config.yaml
n_head: 5
d_mlp: 448
activation: "geglu"
norm_place: "pre"
rope_fraction: 0.5
qk_norm: false
init_std_up: 0.0447
lr: 0.00658
lr_mult_down: 0.7
decay_fraction: 0.636
decay_shape: "linear"
seq_len: 256
train_tokens: 143900000
Each number is 128 + 24 x the weight over its row's rms, rounded and kept within 0 to 255. Layers, rows and columns count from 0. Numbers have three digits each. The size before them is the row's rms in percent of the matrix's.

# down: layer 6 MLP down (transposed), 448x160, rms 0.0578, rows 91-116, columns 0-79
# gate: layer 6 MLP gate, 448x160, rms 0.129, rows 92-116, columns 0-79
# up: layer 6 MLP up, 448x160, rms 0.14, rows 92-116, columns 0-79
down91 097:038132157126158152141145146137107135127125130107141157190114134125118104117136102147113163139124136160147112094113104116113089149147148097123117140145105107117117108119148122132166140151114164132087101143137131111121125138133109150166137109
gate92 103:120153111132105133125152141121156112133138153117118151140086125135100094134151095101154162125116145097141136133159115128128114150110135111138121178185115111135169127120105131114102167112120110122129147083113119103127120132097101160117099137
up92 108:124147155140094147128094162158135118129134127094132140100106101109162127110131152095141113142101135123088129122101097117114135086160096165081165118090162129083149114132104105086127123141121150145112133156095139145161125122109167139121172114
down92 100:109106147095120119133124101128173127168124130144102134136098131132094134126135141142097143118081165139128151144148156155138115129098121133128095092132111187200171116122130118158122131092103136128122140134128160100138118152157113141117096182
gate93 101:181104135137124104167110139124102127131151154077158115169099102125121125158144127143138182113132123116110144107125115128123145142108106134096148086140148160108134091094186122145118144137120117136130172101157154173122137135117154155066122128
up93 101:157147161108139135138145102143114145140111138122138142115143098130110143150091193112115110138160161111168186130149077126093124133216120094121109103144111138121119130149125135140176117109112152103121158179073117134134162188128151178113090105
down93 100:130138128155121143154134126144155072161174147109145147129120146128147068109144136130123143139109122172114129109158156113153144136108134135129154165092155102127118092061192139126082150120118143106112106108177147150104141137096126124181124082
gate94 113:100110123169103151168127135120134126128146104136165148127094099100145102155150128108129149157181129128129120108110174166136129142154121081119166186142134119077109164100084151131135105090091163090118134148092110134114132137137091158121132099
up94 114:143123148231105154116120154152149128146141104098130148144115145135095110111147126130163132114144167131107113090116118139154160155090138133121139147126091146086113137129158103159103077155133140111080144115114132161102104139095107115140137112
down94 107:164148085155095103112142142145160158128119137158097134133132095116093113141127175196097156127138146142125113163113163106168134189113125132056163115128107150151154143116088141115132120159140098158130160130108119143137120148149140144154132107
gate95 100:180140159120120110162097108085123089167113103135145131121114139113136106134145092093142107089111091158114072134137144133132112124153148160143113125160117130126126117134118126116136183131117125132157130122116165137126094115093102112097112170
up95 099:120152108123129182094116115133129125159139145112152140142123148112152111112105126121106134128134133151149137123156106156199157119119100083100184126194106125150097150097142118140142145123126110141099136124174111106089150117111113154138096125
down95 101:126109111141131125197126144109145104082131149158146131146098115128141059125156094146152116141122117119088091113156148148115115141158135159183140130147112124092115138136073129158162164120153131140136094102140121155146125118120130137166108108
gate96 092:149097116124138097151093155120103081143114090125172102123115148138170149136147148130158113088161172112128108119052115099131102140121142105117136154119127141129108164118150109123105125139088122108118115108104124157126127096139090115063113161
up96 098:110111114121146139122141075132106082141151119102151113099173129091166135136136142138162126136163138114117150138142164128119097147109149121105126152091110160127085145181122145115159109182143125164137133144133149136126142118139137125120109090
down96 093:138114173138113158070103140164130070160146132127119141102110127163117127127138147107094114115139114130134121152143085138139115095123168132139104147149153145162149111136098111126100134127097136157129128136124111132118129107143143103102150133
gate97 093:131135160122078135153145107135129114141116167149131158129159146096142154080112117107122137152089124158135133134142134098137160122118094112098110196106087131114128134126116098102148093151069117107121101115123138155141131099105170141123118084
up97 092:153131167124117141128123166148163133127130136097143120144096131114152064135111118147097124103157068114129144160116124119084139162128093116127119104136104103145149127162131142115137103079118130148097131172144163143127172135153111172154142144
down97 095:115086077118164159126108101137088168115151129130167144128107085146139139136134160147101135113131120112143136143125101127123075134119168137112162098128189098129151144130161094144111165118127106119109108088115139150135125125140113105121078169
gate98 102:132130086127097160093126123121151095140131140077083152131112124074116131116126154115069115152107111138122161079126122127110150099124146103107127107103123145141114095084116133149144120137115153128129171132163105137120124112165152161140101073
up98 093:155157097104138121131133135168111132117129127112131122139102084113144104149104121122098121110119116129141091168104152114178133108136116141099134097116142185150102173111140135137118107110124145087165122136136120105075125149121162165103083108
down98 098:085119121126169109083103147157143118093118135124140130119111136100146149089136114130119140151142114138063113127153109122112120137138170163114123148170114130143142090138129135143155120111173091116150139069127116175141124161160155108090163117
gate99 101:120157182078130159130114162120128113140148086154141108095145123114069103128133153111131122129130123142114165163130093134145141092151118161187117129134147106130177112118153104144121110157113128098185132118140099178131133117086054061145136115
up99 102:120097105113126137162140130132112177132127085125157137151104067111127141157106115115113110096121097150135139123129114092114114117109127157147123116081133152149111083137084081098149136129138120110124111133143106094132103111124134103135154130
down99 101:172109156125134165127130108125131094123108112097159141126113077109117126095120105149151095125119137131097133174129105108122142108111130123100144165151130120140120113159106140153144102122147138126147144106073149134126137118108153098129083133
gate100 103:130113130150163127166126114130115119104104145163125104141126103115110100135129174145102096140184102141141146164123147082162082119138147190128092142144116130148134109127155116101117169125090113151101117100114113134107137138148097131101124109
up100 101:102091213076139126099146145107099130131092139107134139107114151142132128131089130110139136137119166090117104133170127188110160119107100152129124122149149123145130156134149097122121111134205132130132139145127109133116120157105113092184136146
down100 105:147175116161097110155134148163148106102136148153112175101107130120144128180097094121145123127129123135145178146103208131145110167150048143088126118125101127124141113142122144130132118119106130101133110128110130133184140105133158121155097128
gate101 093:113071090172110113130134114189144133123160117113096109102123135122120159174121156114137109134191115135095143135135144107144132128104138087132134163112124140070113168169141123054119137135151142122105122088123143135136150127135163150139142144
up101 092:147118075167135134161139123128082138115162128096110100147191136146161130192117122098151113135134127115125151122164181116112070136148104119148150152137117160122208104106136164091116112136118125125125176107107130132159144150114133131125122092
down101 093:124130113109113132167138098092169160183078148139106149101159149150084144132170121154148148130176097097107161138163138140121140126145132157113112132137117102181134117182151090155114174116137120127134131120150117109125134089184121123099100089
gate102 107:138101124160095112201133139151159106154132144168145146088148130126117118107125153132118136136100147129147119099092120121110152108115124120152104177190110125150142086149123115131097153133116120114111143140130163115175123117109101125172135137
up102 104:124144138120111150120137108163125101117088126100122153110109131120147101170170114102096179144106109113138074126102103111136125111120139130156125120144128111132116131121160119141109147126145129173160120088123148143068097169145139165120073124
down102 101:110102109125146112126138155096121153187140125191151152131090112117127145152116130144152172148130111199094146132114124148111150128180118123139133163114126138134096130134091140120137119130131110109111077123083126133116131147117117117183136087
gate103 106:128139099093124080176128102085132102129118116126120144080087169134150177149107146132137154155122087156099137154133135125159108061113115124100137097130127150125126138098164138145179120113130127121121129136117151069109106124147108157170168130
up103 107:109117114136105097132139087134114128162115117122120136111136087108129110092110109085143128159147128081141093131160124092096147171134133124145131156123140207111154105128122096117131143126109139060122085120128153095118137099116114123147109103
down103 106:140130184115130129078130164120161107102188132171118127090126137134111143110133138106117110131138113126111142144114081125165134132142160153136132117097149124138125129155138165078142150140115146145140170120148120183143105159142079150076137165
gate104 109:128106127126114159157130131156157094164150081135171158108128137149091143123174167100121148071133135132107126099177139153102134151127113123117143123131133152101106160132182134112141115128113120159122112142120109081103136128135169110124145113
up104 104:147106118153139117180132123142165104174134115157154130100144111098097133111146139112113157145137111181157165133114115096145145141123105152123150135110115141134081124131143166088107175114074078128103115094121098143094149155130162099142166090
down104 103:130166122101117117114096137093119102128061125157127116109083125161085159130125134101109098139087112125143099143138145071106161122122141140134157134179149142105139143137132130129150132147151174103114169109143131099133126154159113105064104086
gate105 092:130127141125120136128139080116085118150141099158110154098082123081118112093130124103136113199157140108146145119104142109186100138123128143081148123114147122155127175126126130140099134076068134091114126141112127162148117112143131152122086124
up105 095:111132149131070141152138131119146101091108123093168156086114155120106099121139087173120114142153147112164113093114158168130113126114104138146146101107128125143147141108105124180113133126106127060137137095090172156143139110143139098142091127
down105 098:143158101119110101047070139119127125119086158116115162155159106101144128151141123116125120127122136152109122124123137113140136137104125135118103128089101177140109116153129111092159128178104122083167119132147150098112154140132138129108122122
gate106 096:106110127138105115140165130101160099105139142138157149129166115102098128150125139111111135129146069125116186111113169126118145103125171109147158138148100093128135110124150148129131085124129132144132169107110158135122162090191130088157111140
up106 100:138125117166093132128131059111130155098088128133132120157127140156125086127120116131122140076133135143169170125116085127132116121161133135164133141122119141130110102121149118149147095109116092130104137144151070113160146149154154159073149078
down106 100:153122140104099130135123119171143098083114098113107124116162134133160146135147093158151148130104081152110136154141145151148171116123115103139145100100157142165103149134131158173114140153125185172113172102112160132105123113152125100153154163
gate107 101:148107162130117136138110152105121135114113135157136120084105130142115161102143120126117105121126154139097170122121126128113101082149136125076174133147165129125137097153151109145076144159089144166109071109152144144142106080189138136138141140
up107 104:107118056157123114108075130076106152155145136111160141109109119099159109110094149106162145115135173104167091138123148097148141104146107114143128106110124104121128141178139138125126095134115114132095138131106147148109138138137122150165114140
down107 099:105139127113135133121110126147166112090140101163131123151132127127127135152126119136136144111128078168150135138145100134109156128122107155139102092121101155122125125118083120108110119110110164147142158142141110093131111137137155112078139073
gate108 088:162137143152096125111077126134157129088126094119100139129105139117120118092106124146116140151107139142109145136134119131105119110199156070103184115162142138155140143125096155125153097105169161176117146120116119166166110148112096137119112145
up108 098:142171128149114142160124147130113151152089137168153098112108083159090186145127099120156158101159118163103080124126120140115107119106175174130106132077115139168157088135122120128110163130147132125085141153136131157119101107114133141112139160
down108 098:125157108127117113231133122169136120131155113132126112136114155145088130136149135100130147112126158114120103078101128126120085091166156095137181122134104134119125135110116138116117151114155094101138139130109119158139147154107089113142146128
gate109 104:151104108131160104154167132116123126146125165151171131130121139139141122126125128098116116132093127121148126087114110099104118108123097108095160113126131101060149100145159109141123164103149099111143179139089124137114135141175134130132106136
up109 096:141153147103116131123091128110175123174127135112108135142152144158106120104146096140137139120104153117096135156131122095042124097169174137138137092090101095204151120157100116117134149143149113133131141101134104161119115131137111129159120142
down109 102:127091101144159100145139141141100140062100141141132116121139151106146099119094154098106096134166125123127119091149138128128110150102110135152095135103148136052071103144119084146080089112119122113135161148128122135157122108126118114169120122
gate110 097:068130115097098170102142138114128127141100132131144158126143117098133150101132157162105085150128140130130130114140065113109150122143134143187156159150124158125144177127122141152112120086095123149102132102037084122128104112093104152128150119
up110 096:108114132133129122133093155154137112140079102159128132159148140107152117132128110159077155131114162146125124169110136083135113139142124148109123119128105128143124129164111152154160122154089134089116152121135062124151088142103091142122145163
down110 099:216136176162132150083134143165113127127132132115157135162130128144158141122052136110125103088115145103133144112154102154128141152104127104169132077146152142100150103123136128133108155149130135100158137100123122136124109112116130077101131148
gate111 098:117168118170135171145119143142128120126108137165132133165135134143127191112125138119106182161143129096133139124145120112124154123171138103116100123156155092081135108112130122105146076152099087118159143111145099111090085134093152097095126125
up111 093:124127153163129087135113138139131144124113170178138122156131151151123176100144108094103181167116141117150091149143126069166122128167143124093138131107118126097136114093130108078153146109133091131155116141147134116147077120096172142136107134
down111 091:135147095104118153145105107135106119101101117131142082098111103117119134170167132173135137155119147110099095127129098127133134082081128135171144148134125104111090129122125139161146130129159142092121130118130140149172111110148161139081095097
gate112 099:156123161154102056173129125145074154117126130134138134143110125169154142158137098135107108159135129091148152100177102149152170129118129118122105161099122124120119117105129116125090133142129138084151140121141112107120112157132120152102113132
up112 099:134129105088135147123160097122161147130098118092103101111132100099157137114118122194138113135148145126142117116150115144130117111093180101149100122125173115117119137149104071149108123133096114132148130155093062128152119135134124158141151115
down112 101:129153110109145148145090109173168113082163116132132105132154117128140133139157128175109142105129129155109095109131086158122106111147124158140082090152125073103087153094101129140110126116158139137152120129085134118115135110131154115104146127
gate113 098:150094127094131126148128094111182142134098096113171176158108128155140089138156134120143151093155139106111091147104105122151147127122142093098144140182123135131147112124109144110106133079171157113134117170114091104097122106134135119116090116
up113 104:103137079116101126130165152132155138145102115126159151150157143099121116132170157124169123099113150106150145101133160104130078138144123134161160114153140145098098140102125137152151131129103112094148121115113122159120146183128125083087166142
down113 100:125132122142124100112081122146089074105109097142117115131150136146111071137118111129139140153127100206121138100111148136115161096113128174132126152123132149123150136168164119114090113124155123123129168097145125147119101117121115119146080166
gate114 095:136094128142120131125139116147172130171152100115130121129104093156122108121088105094133102142093138123156146129136135125109104109162154097138125117137116151096187139148157141119134116106103113121164156131133142166101130076091108145128108144
up114 095:081135125134104106123163132122096152107164127107145174115124138149118122107134155136118132125148120120154106097144133136135163124102129171078119093116112151086141115107160115168087106124127163139164117129176173086097157130122110122154128159
down114 096:112128135130096159128109106176126087104116129129150092134068127122138161104160180146103134132148160107156167091132103127138165081120162114102130082150111105143113142118136135101137117114107149144151125122086112112136110167134168132108139129
gate115 106:116141138167097149162083078108144082139141127106155159104143140124127118106116153116140185145103126087126117144096086115139090137096123103148152112122138171170134121143130159151139148132123161123129101124107138111151142161152111103109141122
up115 100:154121080132151110124133132166124143147166130107154121177128113155074087131113145127147074160157143108140117134172149124149177159122119150134124180128150111115133109143144130130149116147136103152139104157131144096126086102155122141135096159
down115 103:124146122150076142106168123141122137138086124107077106122116135134123132137134142173096150092111124167086152144117090120119109091137159078098100118116126126144115142145111147174108152083105146151122107099134134114139157135128119106101096130
gate116 099:124126157128108188127149160113133088137135103122149126119124131118146160179100105116108179145127131162132180156126186120139098127078104154108138125150136064142101136155109130135137124178143118160100153152149125129080132128133132130146095120
up116 089:089148120152126110144113124106145129143115150160128137151145107112136113113102141132139091130179110128162139098175110118129152132155184157108090128099157162129137139121140091128111161133095105152130122107145124138146127150106128155096138135
down116 096:149124094106145099142103157118104096178162156144141142120114113114131142119118145136157157126126147127169133141116149157103144081177133106130170100108166135156143133159113145168138127133115109136112097136119120132116101146150099121106105100